{
  "num_hidden_layers": 11,
  "hidden_size": 384,
  "num_attention_heads": 3,
  "num_key_value_heads": 3,
  "head_dim": 128,
  "intermediate_size": 1536,
  "vocab_size": 32768,
  "hidden_act": "tanh_gelu",
  "norm": "layernorm",
  "norm_place": "pre",
  "norm_eps": 1e-05,
  "positions": "learned",
  "qk_norm": false,
  "attn_scale": 0.0884,
  "bias": "all",
  "tie_word_embeddings": true,
  "parallel_block": false,
  "init": "normal",
  "init_std_qkv": 0.0201,
  "init_std_o": 0.0201,
  "init_std_up": 0.0201,
  "init_std_down": 0.0201,
  "optimizer": "muon_variant",
  "learning_rate": 0.0163,
  "lr_mult_down": 0.7,
  "lr_head": 0.00794,
  "max_grad_norm": 1.0,
  "warmup_steps": 200,
  "schedule": "wsd",
  "decay_fraction": 1.0,
  "decay_shape": "linear",
  "final_lr_fraction": 0.0,
  "batch_tokens": 65536,
  "max_seq_len": 2048,
  "doc_mask": true,
  "train_tokens": 349600000,
  "max_steps": 5335,
  "dataset": "wikipedia_en"
}
Each number is 128 + 24 x the weight over the matrix's rms, rounded and kept within 0 to 255. Layers, rows and columns count from 0. Numbers have three digits each.

# layer 6 MLP up, 1536x384, rms 0.111, rows 1119-1191, columns 288-383
122144130133098155116132136071103083193125133135143138138146108114141153107152134121175125135153148148106162128143122131115116111164085089156155127118129124116116142143153117119117206169128140076081111112103160087136094152118113105156073157117152156129131120151099106100149077116098079130
174142135100144145161128157128124091116113159132143097131112181104150115145107107102155120160138142129119100097145181149123178128133098118120143158151130130110113119129123151146112121116114132113131102147163168077140134134134127111128103103161130130128129115148098090114130158150102120085
137100139161116117184099136168148109126163179110147084113150136093153130169148129109144200104128103134123095140132136152129120118099066131124132169176180147140100147090138154089153105137109151111187127160149126117149135116084126130078152098123127137127189119121131113135091115126122134118
125121138088087151134121166105128152111104116135111166159128139091127112163140182139117114125169113112134072150121162139125142156070106121133161143146155132112099125161128078146141124115147105122132165154139098116087160075094121180106161096165138140112113157102126130128142145090160135125
123146155157129123110151163115122171113128119107151149120144163108122106163130119100115147172114091100089123118112081136090115074091096127174122165135114156102128138115132110111100127137191126127097149114128086154133127137145166108143146115088068157093099068146132170119090102145132132129
125116103142140098177159126125144134128149137129142153116154137149129138088166134098109110130184128113153119116140151146107136145108070140094143109121113154095149152153166127135155127104124098126171115140122112093113140100154159116137107169124103130097139110079112157116092140150144102120
117130137134116110127150123070077102135102106143100118123141104131154104098175130114102175118115112198105141106143207133097085156153121142132125162101073116145116138114126102112093142128120094107102112189171096131133112140147119165107153113142137146116190134100126157141091142092146115160
127122149177124154107080114142199116117082107134119125099149135112129115138144112106151143147117115123109116137118153095135128124137144155093112121103103138124161139137150113113093117170115150107111183116122138137126125122118121120105108134139121150117153103143161108162144151135115142136
117080158178087140167128090131089117114154160152144133123101139148125139153156137113161152126080156143098120138095138134150096135135130103148117121129132116099137138118168097128147166045135123144130143140117122140080152150097134110073097107157122127131132104174158115116146101084099095093
119172089155127114149115116153159120126113144108101139085121137119075184096091125172146116146141120143130142096120123150080137136153090123160148134080118093114126098137102114116171127154142120134133156159114121127124135135150129125141126157140137112111167129125123112126118162135124102117
116174125133115147113123137139152131151124108131139129084128105124163129145133152098125128105126165129159104111119145137121132116109144130142115107105119156139162137130086151115143147144164110146123101137089134137103155131116104146121121130140139145174088139135149124137092114175155123128
157127152141131164137104114146171130104101093167116113156139159121120124151135112137139074114143118103084114154128177118155121104100104086124127158134137079107035157096105139161130191149113094140121125097117157146130118139132141113165182128104119122153134122145169081125126124117142125130
087131140120142150103111100158144138098118160105127155158099109100139144114165167141077143110098109140169116156138136140113108103119093102135127128108145150120139101139138160093089155093118101113104129104129147114128135107114127126089140152126088144116107121127173175098135125119127158102
135133096144172154112119118136105150151118149102093141100089139131151166116194150096128124153111125110137106160121096138155148118162143159131128156154126139076090116173157100149156129181137109127108140128145121171090208189183143112097149127096115156121111103126155168118132112121155144127
104099131171104077128118106116152127155112130126099128141125163114118115123161130121132143124096142128105106146128139181114100155095110125153124138136087147107122148110128130139097080102131144108136160135102128097121120118132105105117132148151129142097128178121136167147116096136169142118
093141111122137104153125102128050104163133090135144129132148121119158138092120160140135165127101136174136140134120145123154167102131130125157134126117142140141085139131131126129083107142142111135123133128151136141133140129104172130132134132127128134172094195116106124173132130110135121120
148141115142138125128101143111128145118137135115127119149112135166099173136179132149159140137157133105133135137133146162100109145114151116159139125095111166129131143126163151173130119141126107123134157118106095171141136132146131130136121150140114187125126104116126134142114102131096130147
092178091152160123148078136136101145121100131120099118113122095123085125118162123128096133102146127138175136126182126132097126117142105145129153144112159097105139121096107110166142108131156116147111117121089142128141084099082110111138166117150141154114152135106115074146147136125118118072
158153137124110173157087123131108134127139130090093176117135170096105185140100159143119118115151128129129137105134128140143150156183116116145144133148133121122111108140153115170158154137137131134168116129118136147168174138148090117180130131112143127108110097081121134109126133121152099137
141124147154062088112147119127121133161148130131138195112104161105145094148117129110152186090111112126125121133121172114124139133162183140142135132103086124125154120155156144094122116123124117152132146160136122079127154140094116136142093135163154144133108102139124145094129111164141140142
146162117127118046130155112135128128116143156117107152121128094117098079129131133139129153107148106104131102125139150145164106098055147111107127105110166133095090157123134128094166151108120145133156158075071158133143102125103152155145113148122166163116102108148139127136107120126127143128
146116119163141125120133127102164121141139115095118130104126090150103147126145111123116148095139160119144128117094099136124116132131121113127107122117152149125129129146134118104118088101113134168139110119144113161115112117079124124117140127127120106125142110110111082127170089098109138141
122111079115124088154159142192100134150113098158120115062096110156174150104119140094116083124129145109102163136141161110143119145114130118156148137117138114135139164163134071108156127120162128120108135159149125126142172105104108102110108120100106167094108085141078144105157125099143150111
089190101146138144150086143130156104124136145206097088116146102132124132154116114119153123076148094118102100131148140111128116148118124115133112133185128136099103117104110127075150128128143159137115132101097130149130107127181133099120146117122126138164124090144110115137133150177184091079
126101157085155136103173127146093145161139076131129128123176112140116088150120124147125117139154138126088136105153119121156144140109139149176113149129133139122124109126150165111115162156115153134137126142110103132110140148085128108107149126122130129149083160088092178117151127111158111142
096136137098145154132117114138166095153121142134152128090132170150117129122137130152082160149123104143103143108124129121122128125150111126143119123149113152105146136115100133111144110148162112071084145138186135181068130123177119166102155139143133138103145153120122163129108141096097143151
122143136154086103109138101135111131145130130141134145113075173131137130106125116127162150144150098124117122107176128108172160117132128081136104158073096114128131141140125114132187103116133112142111106123149149078206118146181096135116131124144096123120160149162140102100156166124091110127
105144134070141138113137120104160172108136134125066161082114141142096156121099120135153106151091093104151156118139144149158088107146123094139133148118098125089127120140126142157158138074135120092126123160120124164129126144153158111157149152111111170129134143106114177115112122122147119139
138131124109111159116157117140133147111119106091174122101158096142110086127098176095104127152148095102153167186143195135123145092148112098135107103116151102172148154130135126084121136111094137183144135109141170128114093147151103179124127143126102112159112119135110094119113167112134116129
092116144110101116114169142129123160122132127125157159130131132110128142145136103123160168115125090136071083107083159082113078160125121128132118136132083111097122155150156184121136112132109101126081144104139151109148123169098140117092140131138116123133143122112101125133150108158128077127
113149132130123132143069150109100121119139125113149122110148131133134101118078102141128168162118128146102118137101118140074136131101130118128137160129109098140141118144113115148140151126147116131167117125121079104140109149128148136127088118137110100135124088126072131120115095107130175092
122101146114113117066132105141138147134143137159112110104137071140116104153114113111099135127135164148135168139152092132129160115113137110117127146123109121097108133168097083111140123115081120130084153108148114129079131157141128099116115100123128125146120119126145143206112148155138115121
127124148115113127109111112101116118111124168112127102152080132136125117139116163112137180155107097157156134153140148101152180136119119093142117140172096137107151097109118134113127126150106082114102170139128146107135130145127084121116118153115110129159161146182112115131124124161160133119
138130165143159142142144110120090135176109101130161116117102146110170103158105121140136145121104113169120143130102111094134113139191124105121127090085156142124093125143132154128140149141139124096142121118130133127138134174123139146130129110066122126117144090118116142105115150128091102144
180146141117121107109147175093102166154096098137130115127111123102123120179146141104166135133068103112150155128087093137109112152120139090189095135154096161086128140115136147155131130106125167135126096155108122145122138135121127087120088088112137143133105119116143141122156138078118166141
123153130113131115208152106113143096112142104115104145158132181094077149082164123125160108121118137149107140125104134164097068158133102168149122177110107098142104098139114175099117127121127162163128099124126127141086103136143114109141124107169088144137125127117202128134141108141133142113
083129134123102158143143143184116107099135107123120140108080129124123097114171114124155135143142114157137126138102137121150152104124150091113159150130123140130093125135130089132141134171132119090136168144130139162088118152139160120109143136136136105101090116125099149108224121118128100143
129113109124062156152100073143134126148168110129116136147107150118130151142098104128137136137121158207120123144237117103093114114111086114135149132119099113120148125121138140130124143131113151127176136123182145121132156135133173098085134136137148117143116125169133164082141137143147092118
122131103102116093153146103147131125095128118119112169146106158136125089121130114085094118135127120116136109128116118135154173137127130106152099142155164107144115115164118081103142149152143100149153137163101130076103105164146096131150161101125158138161093154091138135119122111133115116156
125126143143138136093117139122122142112150147139091095138126132129147101091113118153125102117123133153138142174148099125140128088111128122132123162178099157073135175162106151127102141102119152128132089171128138148150135147119138097161131128164133133113096121158080099110125120127139114149
054145158161099112110106121156119114184114138143144121109143118114152123192130115131122143136148129104127130136153136120181140112141185128124133091178147131131150101146171117157107093140129124127101079183157124095130115090124101120111141123142104145120136131104164108161077187131100110120
139114150108143115110109080111135132100102136093138109095140125122116107116143166134167159092109138139110145103127156152135129133128142131144129132130160124101071128137115129132096139142121115153118092156109099123098144149162104139116124138112109174109115089162105116134124168116119126121
114146110157099124126106140126141134117113123137090153130092134183118113117106147147096143139103184141150169100139153107168106116123125159125106123148100123092129078159104121136143139152101103086124115157155113083111158142085109164132113131122154137129153148124121116122159115178125168108
111107077139102118100115079109080103141128135114111132130113122127100098153102123128123132131125178138119139163144145082076098121107102141124125097120111106089087133123187153139088128166141139093134118123099109111145146102165090117110155155140143139162168156145141146159142100131134121143
110144186137144102093147142121141106139137130139145131096155144162145146129126110128130158171136163131133161130065090145125101096147155100177113142121113142119135153113096142137117104145128116115130151111088148126127131104133148140110101087128112145172117117148132165134100128110140105122
128109138114109172129136127111129151097143157088105146109136136094114149126150115148112131158119139085113141119137152138147148143116113128135143129113125102195140102115123106120114135165131096107102080100118113136120128167130092188146112144133107152145136153153129148114151137138144122122
107138132109158144092145094162134112131123141205138067111129128096110147140134092140139090165152144148122117122126104086145127050130091128102085156124166147121154129105125130110088137100096159113145137117130131134161145107144123133144140090149145144141098108110116120123169165130139129120
142112118105167105136158119140143102168103154113135125158141107160138103104104099119131166115127145112116075088127102152106128150114107092096148168111111090133114140129144169115081146112130129105097124100122120092134088163137122112133140123157127096156130139081141152140165116095177094144
146123123134088131127111109142129102161146102118150131155075106143122177114143145116094096133147133149071113106152178135132126177115160117165060127109133134089120179135145123109107135144108111140120134147110108157131123127127097166111149099096136115096149116153118135104139082097180088108
099143102092147117137095144147122134146156112132136126117153113139127117146110096113115104126163127145083149076111126172117144096132126156122121101151117128113138108154177121102093169106137103136156165150140123156132112078167137137124119163168154138111134090129140168125093140141144094109
138123112135162158124120100141116144125067133117131120098111097129156116129138124172175113158109147193101157118128154077147122167172147119086119104174133134094136129109135150122110115122128134116123097176130128128130125167116092106090094145077113088132093148165146139108165161101118139093
137117120135123124126127130078140133117117107134182129154096057137132122071127175116147147123148135102125120148151181150142118133103130104103132113135133122137145098140134096153153117135149117116095152159134130077138100118140143138133128161158147154142099091136132109093121126112130140090
113137103085132130052125129185095148130162111119113135113138139106155129129119146112097154210125148092132131112131134096108122134126114061099131111130074145135126144141147102161132119077161136119093148139165156110105143105087117141137131117149148127101148124101141126122144099107155103140
134112162089138096104129105106143110122130125080135157131124146140126175118127117145115103142074129124127112099126106136128129126140118148204129155103132090072129150113134145108120119140119130144142154102125125188079171159089150165101099168104123166144109087067120140158118124108143153143
123113147126114123147166114103126128123146133143135134166140115120151135133172136082138150149122087160144150177147150145118135117123131127120120133138131107109088101161132141168129096105135097137142111117154143141112128100116131136121115160146130137106125136133100168152135141126096093099
117141129137166098153121109136096116114122141141106160138128159165091142094124132139121116144138156123104111127140125103108120161132183125143111125114100141121154097152123155113157121138139118135101157140161104123063120170127161125152094120135155084150123137146099131131180135148112113105
128110141133102117123115131140140128127103150101118108123122153138109108119121155152146141140112169155116138117104130161108119129106155149153109080169091113146147140151124111129137114109136109096131147108133091159116117101089140163091166162125142104072144116127098102117111148114119156120
151129167150127117097133163122130127147133137132136120129149107137129134125132153117148132133170123163130118144166143125128115122089114119126081177137085144133094145183130138122127090148184113138135082148104119095112083146120119093105138170145102128122110119158087080099084107143155109147
113110130127155066148142105096114097110143093175137125167104133082104144144145131070119115141131084087112131110083181138138116113139088081167142113157140168131132139159126182122150117181103125171137085156055138146145121154145116140117115100102056145124144146144113160112122100127150156145
129161142113123114163107152144125115102088170135123125110133108117114139124145121130102191187116122144090162165118153108125134176135098129111142145117115142128108152138139114099131101113120108169105130123146113115159123134115125120107183161086121115113128135157135130137082144120096104148
131169138093110162120103142092098168106118135117114156137118131119149162146120132119124135091164136154100155171144164116147133127120122114167143103138129101140160142134119129146169127142115139124120125105110148182131138113120136115122111139102127146145115121147127140120106113143143148097
136104148151096098121097112125123156137128120104118147119118137136121122206106094103158164151106138087126109153108133138152123127125132088159131092130101098152133127104115135095109113121124129109142128156131122120108096141111133101119161146130126153111127127135116124139159105115114141121
124141114162167171092111136155116154128132159099096114123128157131108115158096088160112144126132151114144113107124113149148093127132135088120143127146137109105092108136122152124136106153141112175129117116094155080155111140127089125143150118130131099141153110122108144143113127114166123152
165085095131128112102130110140115071129103138107138122126144148130116176175128085124122093141128175126107136092110115127107103101137079045126165163140150174135149111098138108130154120129140125160094139158128141105158136173118107136112102142124146140148120094070116145114115131158106142150
083119135094152163186114118114120117107128124160140077110128144082117173136118155147139110112137124149117104117139126148130101114072140126161138095114138139171129186148132130122155137142119126100093078104153136145141069150122148138129130125110119106110127099110119126130151097096098113124
138113125152111151126144089109121134100149111135126147098124146147067123140142142122140114152154076114174131108108158137158141086147146118139122143137098117117154083168139073091139124118110128116130133146136139069127142148182114165176166095141101140140138079142137110091117131091092122148
090122115116078160141093162099100102135119137108096138096119146121096085075153163143129102129100098189104141111135105102140131094122124134120157128131110168140097145112139152121135153118130080134087131158171096120174106153158164132144106123153126177138116164175114137128115158137094141130
115146131130124139105101097133131126102095123161110133109152123100111121138121089136084179126136113122081126148123149114132144173109155108149123133160107125109169107151111083121099119131127112143110146153119117125140130174166101122117103175135129130148139124120090100112104131097111126143
125108137131138104082121134155114088137150110139167124161136131148145130157141109099077090132140164099183143147142120126115147149151115182108116131113146172122150155150140119100139116140152100107082125164122130191129116110102134137139087088143135140163129122137141162102131131119108160127
151113120105140149165094150147139129094139146132115140158127125176135146146145130146108109109080148122153071120104151136151077117126102133136164120134146139106192198135114082071142137182166077143124146147158135114144101149114136101116155085142134088135108114072068120153117092112107118208
157150123154101149152138124187126106135101090136151167119142087123101123143163167108117097112147134115102179122109127103147157139148179125109148174153075143098081122101093112136131182123096116092134145102146178147132136144117159135135145148084131102134150104081132135152099125142093134147
129128098103113126145105175099196106154152142093162117134134160120130112091170112139185116110138156145112096129090136154096126102118140117140177132090128123145149097128091180083104123098118104158133146153160094115091114121134138095131106131090126156134170131133154134118103075110131138142
129149145114154109139107100095119130123135134156111138141104113112133129123079112134145170074152103109100092131122123150089127137159116155106130123138164164089128090171162177137105159117121133145127132119101082169129141116094116100105144120111161131116082146103110102130105143108157146112
# layer 6 MLP down (transposed), 1536x384, rms 0.0413, rows 1119-1190, columns 288-383
141127107123117126140159126114167114153138130100113126156082127122100120125151110156117119134101120133098172087136144119103095101120142096151104129142118160170144117116136140117135129160151152109092135147134138128137101110153160109143148098109087141140157142110077144107137136142105114123
191146137119149143114125125139159162101111120120163137151144128121140115121104104117113109122179122135167147116131104140112118146096126132115143092119093137154113132114128118131139133109097115159105129152143119134116085096136143111122122155126126134164131141124162146106094114161138142101
117135157132164094132147145132137124096169130151111078116096103141149141127104149164144127112133099155152112173169100149143129162154128098132118138078143132144130121123131167133146110130143114145119164119074111165180116120090081071092150087155126128150109127174091125146175136132125076150
164119084150113124128146127140169119156162130115151127106103098157166155120147139122147154135139115194186169115116135126110126128131158106134143179121095130126096141151059127123156133119093124123153056115121131146123127117153132137117134161149121119148089108099125101105142120141128176127
143105144116144138119116146145102139140155149143138119119121111165161142131124153096098111184160092097111121161131137126118122136166123156145130123123113150112089139090182123148133101153100110119135141140157103134166102061155120097094094106138112089129141139114074133140105128124140106084
092130141133119153117088101110098111124122118113125101174154124115146099108114133136152156134124123146145109117106133097143118181133135101118130140147148109142127124118105153142065145147164155085097134107115130162161134122126103142148139127120158124167094119143090098149149095131112141118
113115163100142149148135126162092132134122083127155137106169046100154123154145164167152168140139120103116148103137098132093118121148121112152135154160114103167159115083160190144121086108122169176131143138119167127127104172132157092128133151134102109144138104138143147124118153110138115117
126132136145102153135104122138148148108090177131136103109122183121126160075117155073138143144096091150131123119091123151147133154188126141113092151122134126091087159159087138121105143122144119150121140126133134109141154121160129127138134107120142115121152153162126136081118113118147133157
118147125111156133089155129113136112118121103144128119109090146106128131122164163088152112117093086147152056164158155105156108098114114141154100146128140164108113148133143152120118129113120168102132145076072140129147129109138155080093152108110164098154126121145113088131142185164123084142
142141133099129081058143158163102147135119124117111149111106146119139099105179097100085155098117166127130085116107131100129132125106128145144164127095150131104115170122129163163129165113096143140158104118083155080088114145143156122122125126169156141131156133154094120134095132095152133157
067096147128097148101121149115127154091131158136122135101162137144108110100175137133146132118112125144112124149101121146114149119167143126147133114170109084124105145128129138177088123114099108111132164125117172144144129156149115119115113135099121086141099139117126122121147123104141083136
183114145113105106103116097129123123131084129148109104153126135117144097108152135130107125153133114119089109127157107101142148129154122140122145080104123133149093132143117133150136157143152112123171109100124122157149141144119152153132140179051150188115111100155120121085101146092116172144
187135128141117140152125141085121155171111114145080107146111099110125090156159114163140140100124184122108161141137096130148116152133156138152128110161125127145120157089099122141159132095143143100173121126148105141133129121084136155135120142125138140146078135116147149163141139159122092138
132201160115094110127178165130156153124106132122075150097131154100111123091157086144077116158135131110103121082121102151134069132177159156120091178137122127136081155120080154149156109151142153148116136172096147103139124191144182156071129161086103135084109107088141124135161078093116130137
139100119155106137150133093105091114128154101088136097158095126137128085110155096118131130069136145132150143128117117134125112131174141146104139125164156130104121147112108137148116150083113115098121144197129160101119126124119130124119173152124072131128139124122161114130154136080134132092
094092103091130120135108170103117166113147132112178113127101111120111121173126158144111158101118162158102138145158081083107191151141144111102152153120138119114123119100140150132168086121150154159143144135131126129158094130126152117143139160121172112118108141115081127094107159074132138111
115134127095130170135149124130140157124163121137137142165089093082117118136100152146111078137105172101110143141110087126113143126186161144116072123130110117161147131120133134089121119145117196172123149135084134099121111108124114142107118138115129147079148093092122101146117160131150120158
160098149163126101141160131150083119124133095098149147102129147160144119124141108152118099080167127134119120135103146149151110139118129096152141144156065148089112126126101174149120124125118127119130126142129129134167103153153130126111120086136117127146091125127124151130082142118146120167
130122138108143140115122152082164111105119103134094090135152057106147138128160115133101059163159087147090153160149137083191150124127155107119137120134141158130166145136102120134140121133124183127096125138151132155145113129123169093153123135111125135137103154146141157121097128139097109134
106150107160161112135177102131142138132131118128126138088124138129102089142127131118160149148121083175119149120096155160092135124105106138112119158123098121134113115141112113120147163139099162125136134119142117151106126121087158124129139102121119099146109121145129083137152146091145143140
133141139123049068135120123116137213143147103106071164111111106158108199093112138163126128142136143171169114140092048157143122134108143148137130142149115104090124107135111091144106122137135152153140123118104097105095144159115113107188161117107134136170132061104123121111139133118167135143
137140124123139145155142138125122119122133107137133114084175125086130132114105090122125167089155114123168182151117112105170133108127135133124140115134146100095155116107108110114145080125092128116114155128133174131137130144114127105110108158137162129125116073102125164129132124133089106154
120097104153138166140149122158099112154097173106126122172124088160082158146171098137091165119110166134135122150108122132086158105115154160120141101149127113155091045098119100136126144148078129098094181121141115099097094068124123125145106058099154078148106076068115107092125112144145122139
136155145108140151127104121120135142116106134128099105132108095136163113129142110115167136123145121134175123142122131121117110136090054134111133115127110082135145142111140137129156131123104103105113144130115102103123155109142116134135104111129150149127128079098094117133135125134147140099
097133071159120129093136145107166133132147128137146056158132138109114161131159104114079100097134142143159178129124129154095171144118137144123184122123163161136154149158133125117144095130157145138127113093157114135181091120132140109130140139133107119123150092161147113128128176128082130107
162102149154146122131120133119144181143171141120147128104108123118148114110113131185133118134118109149126137106150112138165147131117125130137101035117153127122133135123154110122115122129143101161137131141119098147152061151131127096142117106127080117138093151156099156132098133135145144124
168110133110108118132102111103138129102117093122123167132113141105104141148147140138080126125109152140113147120159164125103158163136121140127116130110174150148143152150097104112138122102137138113119141099100135113177101162118122194068155136107155113124151098118133176146150123148128106123
144126170093107122114118130146098111125138159137149104106110141134198118164101170155118126123147134116086148141152147083130154154136125158129102159145109135167145142167106126114124099144129166115122134151128127153123080157086142138126085094139113096119135089150143095128121170122101096145
104107096149123136130136134149138162155167147129115128178115176130189155147095098141131150118118124180055136089149101099114115123140144089140108082155096178155155128093161121110151142146148160139145141090129116118116121094162134119136134118082170159147152085118101076134125088141153108121
063090138127094152133114125098112145119095153129091114146122134136134147100091106124071077141127128103154118123112116124161094127149121128126150120108079105117136169170163166132152135136138123139149148131140115127156133160123105145117088174096129116122138147151121114116081159141131120162
172106149138119110099137136116100152109130089128155140129082120115140131139099146110100139136145078141165184137108144109139168109116144148143125093141091133115147115100123125123113153098145112112124098116158104155132103112136172097146106187146147141123100088123110098119162108160115130115
190098146102144146152123111144111136158096155163157154136111168097133108129141135094134155153138136079109123138131123099148084121143122123137116144147102126112095119095170135133122108150122147105138182110116146082114152140129149139115116131116084132155127165124112155114134102071131128175
092105104135132159145137142128163117144134140139103128138148139133114110138149117140113103160127107124105143087133134116075139159125145124128132113120139130129112105125115147141130141116137141122116138118101117129107125117143121134129145119145129136123129156098111165144129134115121134115
103106105081101147142120170124125140116127119127096157126136170141172144118140157147138138147103160091074167171151141132106178131113149164163139147085110140155128116140123134131142145135134132118135141094107112136171113148130114141136116149128142118119142142122106128113100089122082144160
128118160152104152152114094181151141137125137213132115136156113115119105160086152128137139100136141112139148088109101115118151097115116090135128143137119133130114102139126170122158127141140161138108122062121138118164111129124087116168106122149122145126096169138160154118106175160137079115
110082123124154127079127133118130132158110112135116115136119054137164129117094157107067144139093163143135113117132109091154166116129108110105143090132131162124126152138143114144101127098136095121073155142149146109164105096097162214139152124119152107135133124118120131122099149125106139140
122099166106120104136104129141155104166134127131174104122133113109133147140118106164142139127128111130147110098121122179137110172108146116102151116156141127126095148167079157107160113126139167083109106146151113122132131138136103144104104148134148148105145111143096113123127122136123118157
118159132085128170162106137152127121150119081114119127123101173070142143131126049100130121119131151127141104122162117145127141110135122122139138100121098121138151120098122125141122163120169129128129117106138087140154146124142148104140119160116115131136123134115173156125120088117117123104
150133154156153142106109188141107109188135179133127111148126087104133121128113129147077096144160108115143134115157164102142124065173130127082139152110127161122168163136104130147166169132111145152096103091126111118154140140127153167120107136111111133137133121148134135122105142097094154153
150137112112110147105145132107134106115128152119109132138144144172159133101160104124154144111128132156132142132135103136117141110108086104172193127128133149166109136115125134111154153154149119120115130118121097135132135138128112090133114130101127158121150144142171127099126151095140128146
138135110119143096088162145076143129142149108067152145158136114117091104145139178098111113133158152132134144126069152119119127107121128097121136152080074157137122144111133099112098158128084088101092157148134139173113146120122128148114119110155153088096128129104134121137209102158123150210
109126118110139109160120119150122152095109130127160146118129112150149148118094090134126118159090087152082088144147166148140130125078150150108139100170133161158141142133132161092166131142117133117138182145107143118165118106114120115115118091126126157146152138095145115092145094133100144122
062108117111143134129152098120114147130148142146137155117150139085123098109105093088130112122130098116131137138153162090098126128111138120152114141156155156120122102138140123140087127122119130131139138117118125114134155136135107137086157117145171078127098120144114131118130130104135138141
070148112153120128129102160159125131107123145135118103167117137120143140135140146124146137123114126123135131141129116143108129132117164128141139115129118140141097130115121098116121128106167124124125112135130129142131142102121122103151131130147133085116112123155112170108132106130107145108
135154127137130117140130107184128163136144090090115141132091145106128131122137124097106125107122148152124132116147114168120115131130077144105143128149173084142080110118161157106115120151150144109134141133128132118097125169113154134149190157124132142157121138118166124143177120122149121117
104138148178107110112132152133147114129175129129162133109122123153155124160121126143104135103158124125115143129139131137112105142141113114123113157130135115150138126156130118113094096158160106106117134129160097123114123113122103113126127113158111112159158127143140100167114145132083118103
118095115114097105123149121103115133173112081128126127127186152140137143118112101199116147147178142107154102102111103141128126111122136152086164115124122151120086124139075135124167154138164123102086092130136107108142126131171153153126132141109049123133149126127165115122142153131157083156
121140130121111115155147116136101143145124198112119139107134078180134148153097125163119135112107101095114157108135146113157165134133129144157129098103148152124137095124106115108130160177100161169116102147157128082132170097076147159115134105092123113102112125146109148144107110133140106127
142103126100139148111137134177074142141070155109068120121145136100133163134186124170167135107128108117143137097122152120110137124135106132138099135140138130123129134143111151141097146134136122166137156076105164133163180151112167076134092122131096121095108124122143127157102117115149155158
163117126117127129126110138144132074107101125133113174129073161134124104125158131147131125119098100104107151153139132107124120121128126129112125139147102134136111107121141141122180130128133144115144095114150145141135139088130096132066112156128146131131117161118109105115147130108117161113
150155139125150107130091100144099102124149149118154056118174154113172148093073177163146126093153131101159137119139156105126146120129147060128140128096140118092117115109088118138178136159063145151103099132124176158155162151107160125138125162138178135108127101130143145162121139109123082148
144127113124146105125104161138123110151128128111133131088123142146119121154160145165144099138130113135128143166140121108116112087136132098145131105137100140145172106146139138095118159137093114135098113121136104184171122120136088138117126141118047126097140130110127150118149145178133099139
101105118175159136173130098107135149112137186072158137179102126095108111154136178137149141137112127102138151136121101167119150162101124144119140092136160119116112104135134130117126132134088154146132101103135131153101110112160123108089141132101087119160141113182156129106070127103119078107
053137141156132145111136159118114092146101100161121123071151158127123117080106072175142106186126126125148104129128129108128114148182108116095105161107103096106167109106145127168118118188121128090086088141137153101155147119147103133105155155117110119098103176113129112171129115074168130114
146147100127126109165146153101119162149159125147127104143128154133119104153102105155124112098122131178158119098104146141129112158110163145126146112144163091152167081119108129171140106124084130144122106081113110122142160119097171166133096161089161118135157124121118115114186110128107107093
129110119113127152096138151124181125138096113138110151146109146149111100158118140129092131119119148115092117138138153112171173096127119109174137121118075136143158166142130108137153131125142128166105097117114105085153123084101137138134111124113142111104113141134123142130139146116129125123
149155123095100153143143165110100183136133105128096132120126113109119118127140097100127124133107071108156116148140128128154137134089156109119128155144145073130129102118115115099128132141184166116143112142114143111160155147108109101132086129118103138149133135073105142124140147130139142142
161096118117126101178146148142154119108110134124112154131138130131108146134123132108139146144164135115119113086139089131111160131161109113114099109103134161128145166096146101087151123120095141138112144167170134125122143106127179125149149167142131147117156152140118102126122170099131137124
072108148136119134137131075119127097145139132132006135135172133131137150094118147136140143102143144094104118118142158091168144150133145112134144117143139119100139145116131149131139106106139132137151092096114169135142080183142106121116206142128176148140152141143110119118129149140159179125
152106135123139110124142124109138115142150148138076103169133144127151093077131085104076157104146098107125127120133130152114098105131116119104100091099126153106125091137136096122121182142140162092166156124128115136122128133142129125136119171118163141159142116113154109164130113141154167102
096165154135116126091129141128158133099149131145132124111124149156143109121135142133104109133116129139125132098143129131150153139113145131126143107095130159159112149164133191121129139129114160095127172089110097161142131100133114126104152135090121122147126104138135129165064123118156118137
145154159120123146141138152167158133162164108123082143117135146137164125129146175146132109142183122104130116109128086117133130086158149178106116120116136143140125110092121112133125114135110089100136131105120104178191137132143139141153132150118116144145136158124139142120105113167124141104
109129124138152092124185111099136155116122094102128107198160123124135139138127109125131122122138130147117154146104077136093083136089106111114136150131126149192116112121089155119139072104134149117123134130141120151137102081173143176105128171127092102110101114169133123132134094125114121146
121106125147125142148119090117117129137131121127148137152125140116090135127086159155106122116076144160098109133115096133103149135158078165168133130129174126168115104169096128119122144173141133121178105109119135117109154129134168137160156146114071108147133128172113122136157167122152116102
147123137111099094150175155102134081134149069145163137075082153157161162104088140163151119117163132135150061133167153155111165116159142119135168137114064140123097169121161159123131112131118147120079149159149130135147112138128159117103114127092141132103105142177130169108167145108152118079
162132146165111129111128163112123112212085127125113170109169163126133158129133123170118084135108129150127160093108120153122112133108105143125131146120116134070089131125123159143106124126139150090097108149189158125152144156134116102122110122140131104130099161078206144107098106149136107119
140130125082103191147139114115111156158088120131125105158122145127140092167148076102138135130171148116129093120139125115138084141155125164154133139157129133177123137089158104138139100170079153097158114089150119140126092184124099090128114095158132127122141094156119086132117135153135108132
125106130130145094113164147147142138079113087102153127081130131115109115119091125089105145110114127155152153133188107113103128097114155105125131125120171129183107127115149123144113071112130113172160119129096152068121076137165176106119051144112122132169127129122145169104150164104118094106
226153157105164085121156059160154093145110082101118108100113115077174110141109140114114111131154113136147146094154125164181115142178109108153103109155105123150096132111128115116082096174112145165156119125109133146158144144148138132124092144110101052149112107155150115190139139127146149087
228123136115131148167133150098137143138143090133123140128104149116117157172146147172112129137113130160145129144081160160091091113103106140096138160072117141141150123132151127106166166087130170137128138104142161142139113131126139109072130120090110141103129138081165128128176124128102115124
101113081120145102148113135133189143179139098189151117077153159215167127123162114137089116112112157135135157122108121147080114124126114091168130118119122099115138125107145135165094126091096132123107101115109101138153143103114098126155116170103138116108105128158138142094097144130103100115
157089102108077103146132126128184123155109131107084174173149071104158191126134200171089153145126163150154095122132126132145135127129110160092090150149123102133110119122143107126138099110172140135147144114099148146143092128161124126101167139093163082124178126097136141130154141097124172143